Weights of a small GPT-style language model, trained from scratch on English Wikipedia.
Architecture: RMSNorm before each block, rotary positions, no biases in attention or MLP.
Training: a variant of Muon for these matrices, 126M tokens, 7697 steps.
Each number is 500 + 50 x the weight over its row's rms, rounded and kept within 0 to 999. Layers, rows and columns count from 0. Numbers have three digits each. The size before them is the row's rms in percent of the matrix's.

# layer 4 MLP gate, 320x128, rms 0.0715, rows 119-135, columns 0-127
110:480487575424522366474548455576462539477520469495518540486447442493472544481544444533455458534503451573517421538564482447508456585447487576444475535444436574511467470501477462525529440490541527438544487505485554477488517536486486480424474564560328546466454549580486450458556551485528399440530561499519566439552487557476576505518443452482564559532530613572471463478624539523503556474448
099:485592453529517448604525459547507478519458531619532527511434496471537405475407458459498441431470488422452455425494501448501591440482524503436521517565449453566426439473460534573464549501499487566574429425489389470446497500561566509498515452519411557410557451514575453496473538498495549537558546455454534449447503445490539510545460493507445441491417540503510553468458521572380528469584
094:458601412512486532501446481533521435501524582570439578446515538552552457536521553421538530507559514601559444485517578401481484515484490452466444493590538465578416437603478533533542509507520444462506504467434494477456374536494467433498498495516482468519524473534533447499511627481403468507488436400473565505449454548440554477498569576537494536497511537533438507606445504505495620489454
118:585507514464519476553575585484526553496495493576530424525597413501558524503463457465515455517633450532503536458480469484389529492476433416471453414492530470430559482458486503452487446540470452532517512523498509510546621491471558429449525400516543528559453472568561533484466544541451524513534551460439534524464418598443394489532459405458478550551397470443518442525530516524518415426464
102:485537542480457503530445519538403371578506485416471567508541430441515502463518521581577384542456407509546512490610454507591495493503488499488458545454550507548476443423432518513470554484530518541532454506500431596465467512518445488445477452513528495590435568512469497444500447560497489534507408480495521396533487533466400497439478631586490533462483517503475444563437521486566463537392
112:462496458496557459546424493543543537553534499531552420526405436525491437459427496517437470502461478505479441414494521518506551545449377568429515501479471501417474499519446525506463414505537435440477450510558471450496545506547523517475431421582519523450577495571499457545493490488440418457509511451504454528462602584520442537451488463538527477562413547501393535414361437444420406469533
090:441568545481555596621541500607513533496539475521460526528463398494525569477513494538511439513548385504504559468479491597454521613540452514442541488565526484490531496466408544493539433564542492408415481443509485501546553512460547549574502534583505513470426491469517541478452483505452423505525435503465483524558553562466621476482502530485512438517551431530505496525575638468530392465451
097:544548530468564578587496496604492459588558518468483477515515533468525453475567518523556561546577404509491526524550488504484543534485511502517452571528512556496486538482466492540455500528460486549598514602406565408597428468490447494471512503543474453497538497511460345499424580575509534493403560510551458445498520455541535587544475468540441473377507570533582596491592533502475467514495
091:569459386499531556556523451517534560546429555498465549596439501489533535519519410505511531521441437568590515498460444537579492449545543561451413539539504467496452531444475481490452443571456534550457473481519517479551412459524457531441425492507519610555531486616477489523475540499499517519504574460582511469444511592559545566490478511608564503558492534511559514485435502636407483459584
110:417455509522595583526574519557505469564424607545408455547438458484553527496471499439482481582398496457428536448562378583445535527480539502475458518532540462525534496576416491525505509516522600501442538462520410564464467499573455561465471446465516431524484543455522511522545451406545475426455487526570486542505437522499531435473502428475433520576486463498504521484489521629434539550432
102:435434530533486472418537528443496433521461430512545336518447506460528481505432493491427519568453453483512481460498467508455489506466486443445549613472441548488552452508487521422522556406576498566542442537534513507490556430496523487533533470512633523549528500477513589488631499575523514510534500398538563457434593501514505511515429540395507526447470447491546477519604524545441434478426
081:520487552439550553504567453430524484552520467486473488577461552466450567485532540487470443517566400525477478499444538593484485559502548463520585507596489456565531455538523533475413542522543499574523450486497532406459505450518535473436553471463507557543551377564464496460565503443432511477436545571440516519517555510459533403485366499488489521473555453525494474480368465523657506427552
104:503468473510571487587542541512438570547405488556502508558508535557586547511483573492538455471425494504538499527466492484543465451589441540518524500444464403464570448471555606492518452501489554569449576506527462493459439503526525492411494489515555502466453449427495566590495474508513454490566473420565573592407539553511542549554598465446448390455518501422513497456437596486622490491536
110:530545479450475464524471569534551467517395566463553406450562526541503551473493495417532551537571509491558573536469559415533473415410564554531438594504405474493446527584514535509588536544469469486592528520524461468493547605492531416492511529504522469490623461466429440574494540492523566464474478528528439594519455482508539577532534452525484529576482504513471456536536379466420416489505
097:501477472549446499570579462439488437550481461559431582526425508542430455462560505447466476550499581534450446585456476561507502399496498583557517541514521395492589493433507427465468421549589541467429454438504502489482594548520536526470526542437496536536440520567477550374414376420510508544470452501582541500479470534495463523518558494513515516494567489563527539480556509557582440509434
107:491441529433420496496533491403526571520482460541442497561551458515576482479597532526534458527576406595478544472565480484525537421411549464488536487450508541491578541515444500500490532561547452529446419535483433505457550578417389589423531557513497470512446427445415484390480461525497510495483460498458552411511479508496491430524518499501437490552508570486394399462434504552524445416469
101:471435417566502512459519470526477544463557498471451491452452538528501466552461556490528538522517435455525424558513509505453521479599530554556521505527582493531584455535478563481501440436579520487603397457426477460508553479498572503567437490435440607579459465405498516491561542562544457455427414453483570492488542457470463458567493425514578490429479469660558529533531531513598546518489
# layer 4 MLP up, 320x128, rms 0.0718, rows 119-135, columns 0-127
100:528421512483427474498544492517406464451499530519484511532502547487470464509560484563521505547605498536547474490552507527518492537496450532538514557414522454495487611449490480545442420483662559469472517554535472542455473612470542481414555484509475529579512595512459424448626521493517386520506462548547539509580509414373520495456526466451477482500586402524447518476443601484511456501493
091:419618496491524428570524529535532482522513531540520549497468547423473500472479470478476500499487530454563476400451577420442551418526512521461436488495455443588430404596507539515545571484448455511563522463477437492573570526479401550429462532460468475489481413537550477514444527536494600435515523472382452504538429425497424612480504480523415474482454515468500499494463465609462503565428
103:507487501536455456479561449479441450478569433479523520452521469522632517484381500493389479580435499483520556574472538486556460447516505521483481507415504547502502469442523526430449517452478403511570413515523548503590549461465428579509529591546530556519540435461537596487516419425527507509434616476465424504458515499509430530551539526394547629510461508414511484520468523476568512457524
119:516589522579512475535474588360419496509494432508521446525512521519456503536432415396533445416517510443501549476475502565443501531485504447524582482474465533516494437476470464495522583431523518490458550458418447525500510554549468465470480420471579480543423393538583458395388562423526488566611479425567444450508461483508559531492474554495489559544494479449413493534525447515448496515447
113:557528530500563436522554469535515485426531466556518515459474532564485546508401531490506553476496459475466443559518491493524504560543452449531561518496470448558564546419526588446445489558535433528509497467455534524602445468439485489573509557413421491543501462473606500445408405578462588583461517480410499448519489436591463517420548495531543554555475544544611512490467460372548532571458
113:499406434515494402546576517557487465474507502591459502412598516494526484528502497506551560543594543450436532545523483473524471445600518513434549456476569577531454488466505442487430557401499492541550465376452481497455512456492496533452518500410450454409466495362562452486552445455541509485519515519600457571580487426523462437512582465577480478508575437486542452463563485478548516535489
094:500488597610541561499500656444582518598575505523573467472510536420485500563492494420504447536501528440432469539432477515516409470433442482493559513509477408453528476504473493527591491496564652554444483510438539386441511537406573526532515600479522486549582481556521465532482500423483537478499519460531437408493524465509525503510479546536523495546472501488521532566505410519485505534448
099:564462507508513547337565496597467554525542569463517546424535456446515487547453535420503467557425456491504441434478438511564507593521590498519580455529458472458480550521469596415466400527530439488537505434485523479478474492564522553544490568529468564524599532457465409585608465551518491515464525426495403554410519506444481475566515464466501503497463519471465520440420506488543429530484
082:554539434503513553601503490499518539515541577521461538567491442433620479497497428596548509526492500504530555475494463473584401502534458465502324501475497485590544428480460473439441511458450502582474434575486438534510447518533513529438471459448523556635471466513472445470461524543473580542542568523510526514395449516506487526557508476577599542470551556550521489503440470529501429470583
103:573563494583503372535484451504491497455506440435544475496454510554488419536486570452575527513531478526603547565457637453532511441551433464562528425461530594515482463545511451436502467496453539497606455509537563457494462514521503509501447490491551505466477478525491456565424588517473497559506567434481522554543560508495562426593468469413459549442522542519468600480526466488582451493634
106:544585510494468462516418398504533511551478528502530485505430552526377526453591532539513501417485504525455439482561580527549552532564459502536481477487491476487494530495515506479495464571502379512418521474493519453517434542473407469487533518455475434368448504475468525542469513476520509583521477581457464453377506640524524514458474498617546443562429550545461470481572443610483572447509
085:482458406514551448456504496432398560424477439514524407539518536493450631593445449555506532466485545477517500527533493479472504510490406545512559419510473419487468434515473502421458487566559519521471615524513529595453460476477420545577471486507524491390472473476496542495532486524538510569575573506514424523447429531493461538567519521427567541490420487466424436490547579581546526464398
092:496530437513553433524505534524529528495521486606528550615530514413501477540507580430616519505592459638470507442439567475443446517515452489516514594488464495512572499496494537499486464427510542525459580507489461490497521537488557456503540507423489442439506467431567517576522535517459533528541420447527588622434500488492470451548489389478461453398474512483504547567378543495575427507519
109:555535525483465439545506533527508424543564508464544483474519480378515503484452615489620438583554518496505455521519471453494485528430485458527446525524452477544509470618584534441507519568517541531498479415502434489493451546467500408549524495407577468441553440442507440576483482541452544513472494483445585487388489538471569501550485432524506460526473418538535404559601443426420428450511
107:446537505422519523410515541475506522535605496408504480461513463545547438555557549514550527483414500562462534506590512468491445528432577483443499427469528603527453559539496546562496447481527511475479573550475451521477501579554538414486527417587559477511491608441525585583494548506511411543491437475531486485441482481538581469386491413476484460560499441548487545458475391559547577446526
102:409500566431536510505547510535481612475589444508456432545558504524559488457567459518449557447557498472503517489524502495579571479470556533502373548380406469504525552578435488494503431363458496529438486574593505499441408531439532539539427457466536460436437480474489519509441571560437520531537514497479533479522564512482465619472531491494471619495521466469484469507478581441456499475503
108:492531545494511452478507542544471534471465497466488374455481377529525543434452490431491557496493532486574513557548546461480389443387473429434484470384421551501521523582502525437513489487417544498543572421439517563455516511539483478488534528468418480600423458388454528626578601497520525386539477528502480485451471535553473497516473464477487487517524567534437536430546456480504509450506
# layer 4 MLP down (transposed), 320x128, rms 0.0719, rows 119-135, columns 0-127
097:476561549569515608521472574544566464473500483532439506529581468473555526518390512446477553466496533521411560534438483453487505429483546417478542436575500482484499572529516498502513566498366477536558551435434462518444516425521506570536510441470511532450487423482553520541368545476398626521504517512502491510417494565564497498518459501573496488487416487380556433484513468541429577508515
100:519484510495497548501526593413474500525467453448425535531599579535471462450580565602524565554546505520500552598505486544589449552585445516550551466446534493592594579427494510477541463579444530464461487569556596492570515444425582500566490481513526486488541534472400521566500502480533462537437449477552375507563558503433490462541505507427547463548585496546532516494554536459472466511485
092:507535387445500569556489494492538505504520474453501509464482488561479416408523473443506511436524450465489459463602507483480451549463516526458507408580473435492481552553513473506566466528542544514435500475376406491414430485605465398556438485468610499562475484551535402495480458641505488522577448492541547495546544552521516481396437557554443422455511481550428527524521505508418516507492
116:491446545484524492520559488600471536448437530480548542505540519494528524510598558563457543507539459564582553597505527490458518512462599587391492505437522589458523568531404523486423498508453446369470523457496507435531530448499552451583440504524530467546566598451464491562528501535521564514502521475571445544446548482422533494564436469598569559558462488526550453483473555519456413450571
103:488486427531497538502405458403497464557534551423531507538446546497509459582512479544534494545544583476473411545487497506490529509488479574557475523541446583521482429524495462510483541417442509573443559510564535464518515514486512478424547523598456463583423581540403543538543497372618453433472553452523451549424436444435526463562472554472578426409533440458500499490525488578508437546512
102:443472436529466444478551405535482415481569496379460519416484548474469410456534451552483441397522507470536599448448524533434490505380441532532465537531451491415599495553452523533546549576545415478504566596505498503523487555494422574552474575568553594544536482556473533468506541550508457502486477504444550435480530572485514618503494554449480478527485529499480577529471450488533435443507
095:522521439442458485520547453535374496387479478460495587531494507562501445470407476594541536493491431510503529460543515529531545522554634538499491487463457616480473473576511490499411457474491346453558423481495428596544516440592496481476527395508475538528429516512509560501457418553499523529556433523466574600536552461475466464451502424484509553465489461551529490425476558508520496472514
092:517565526527480444583516478475428441503500460479463415490477553515512525435639535590492532420589431538563548536482514482535541381495477564445513578551435533574487440505498482553435553474467519551460519584530503460500520453495501477472593483488462446492419498522537432377435472463495525567515473477530496466601498416594450585405469518541484492483580521563527552508522494427426558529454
090:488536605472514490477523541484464432508482368460513395401493547539417540479442579490518506398464493489451474542487561512464506519442388437474675405521494487480544460554572486552597478436540474445532555453507544526459585472458495434488559471473525491447495466506521544482525500519532445495497394467485481477549497457474466490533569512406451479460485462437454473519543601441514577458439
105:425518485590555542495521525494553450496544520589471486509492460486549543485494439469574493513379498516480382465537433542473479557529502589488468536453437462604467517480497565526500565576525505431408456514483460527580472542573515575514496464593494496495525449501462582539569432388587472482492427561606542490446458446494548459519514508537609450510461507491474430519581553558482499551393
101:430484503473523458513611562495409416450504421479491428462544555500550484534433466507437478540463475475498557521503448495474446465450535475426504527511514500514520532551511515342495558430509549509525537442420401572484553483448526510517559474478575520615561519529503517448599573506435488430503515427433596515517640475511475502568487428399489439526514421551549505492438506539459555477470
088:513512517487503605503490475483572504514575441491443474521436505486580406386516593473485489546578464451517540488501499525499487504527607423478424539526539565481499520489458509410523525475482487496562415452478489381656502472516539491514462437481448478550526549491500505548497524409440515480490505546414594558535552538592515429392497460612442469548490491503447544458488442561437504525589
102:573387508485458575421458515491476399506512427452513534439461495458432551467575460441416473530457553451502608502459467477528574481514588500432452454460482569523498563549512433482494544575501480464508533567498468517476536422489432620482483504507491575534474505534428465478537429531469583433501561498438493565581441496504474539525454490571547523637468508494589508540578466461392498537543
114:494548517518584515494506442443491517523487462481478594575562515556420484495502473462470527488441530552429451459451497473536431568566489470463560510455475448500504531370526572513499465510561583543510499548600624527456484523526508549456509543600446520530473558521484479459544509397486510446534393499497401415583468479571444509488517511473512498446493551541604590513466459629524592575483
101:535453538552523493535490533452520507488360506578539574512470499470403507475475470403390477556564588485530460434462481478437531457530474562548506562468533354540519485447432454474502464511496540481602427476498476446457520509484475525436474567453402513421467509563516420430509417489543574460449574487496506516544512516412473529534522609556511499474478541393529485496525548385476461528471
107:513546444572574460443424471453475494624491459440525517465518515424462558535474522690529561469488483482481478538442430510483456538462430560456564497503570494458453441480485476513520559467517530484536541467533505417504483478578494498482535521384536589550518511517488549477450472387578511413505488483543566593536562438411452415511504535448545427523518548557541525518547456500574531581469
105:455490448538556604555481480408519514570468486451514585539475591441551502485453499627497409435524560533525518485473392488613568475535486571538487482427572445507503449467515498593553516488460450546567437567580432424555466493476414485515469534606516496408619502585529499458492466497516454588469566531548457466487501524449488500453485429477538528471486471443534481579447488519467496506486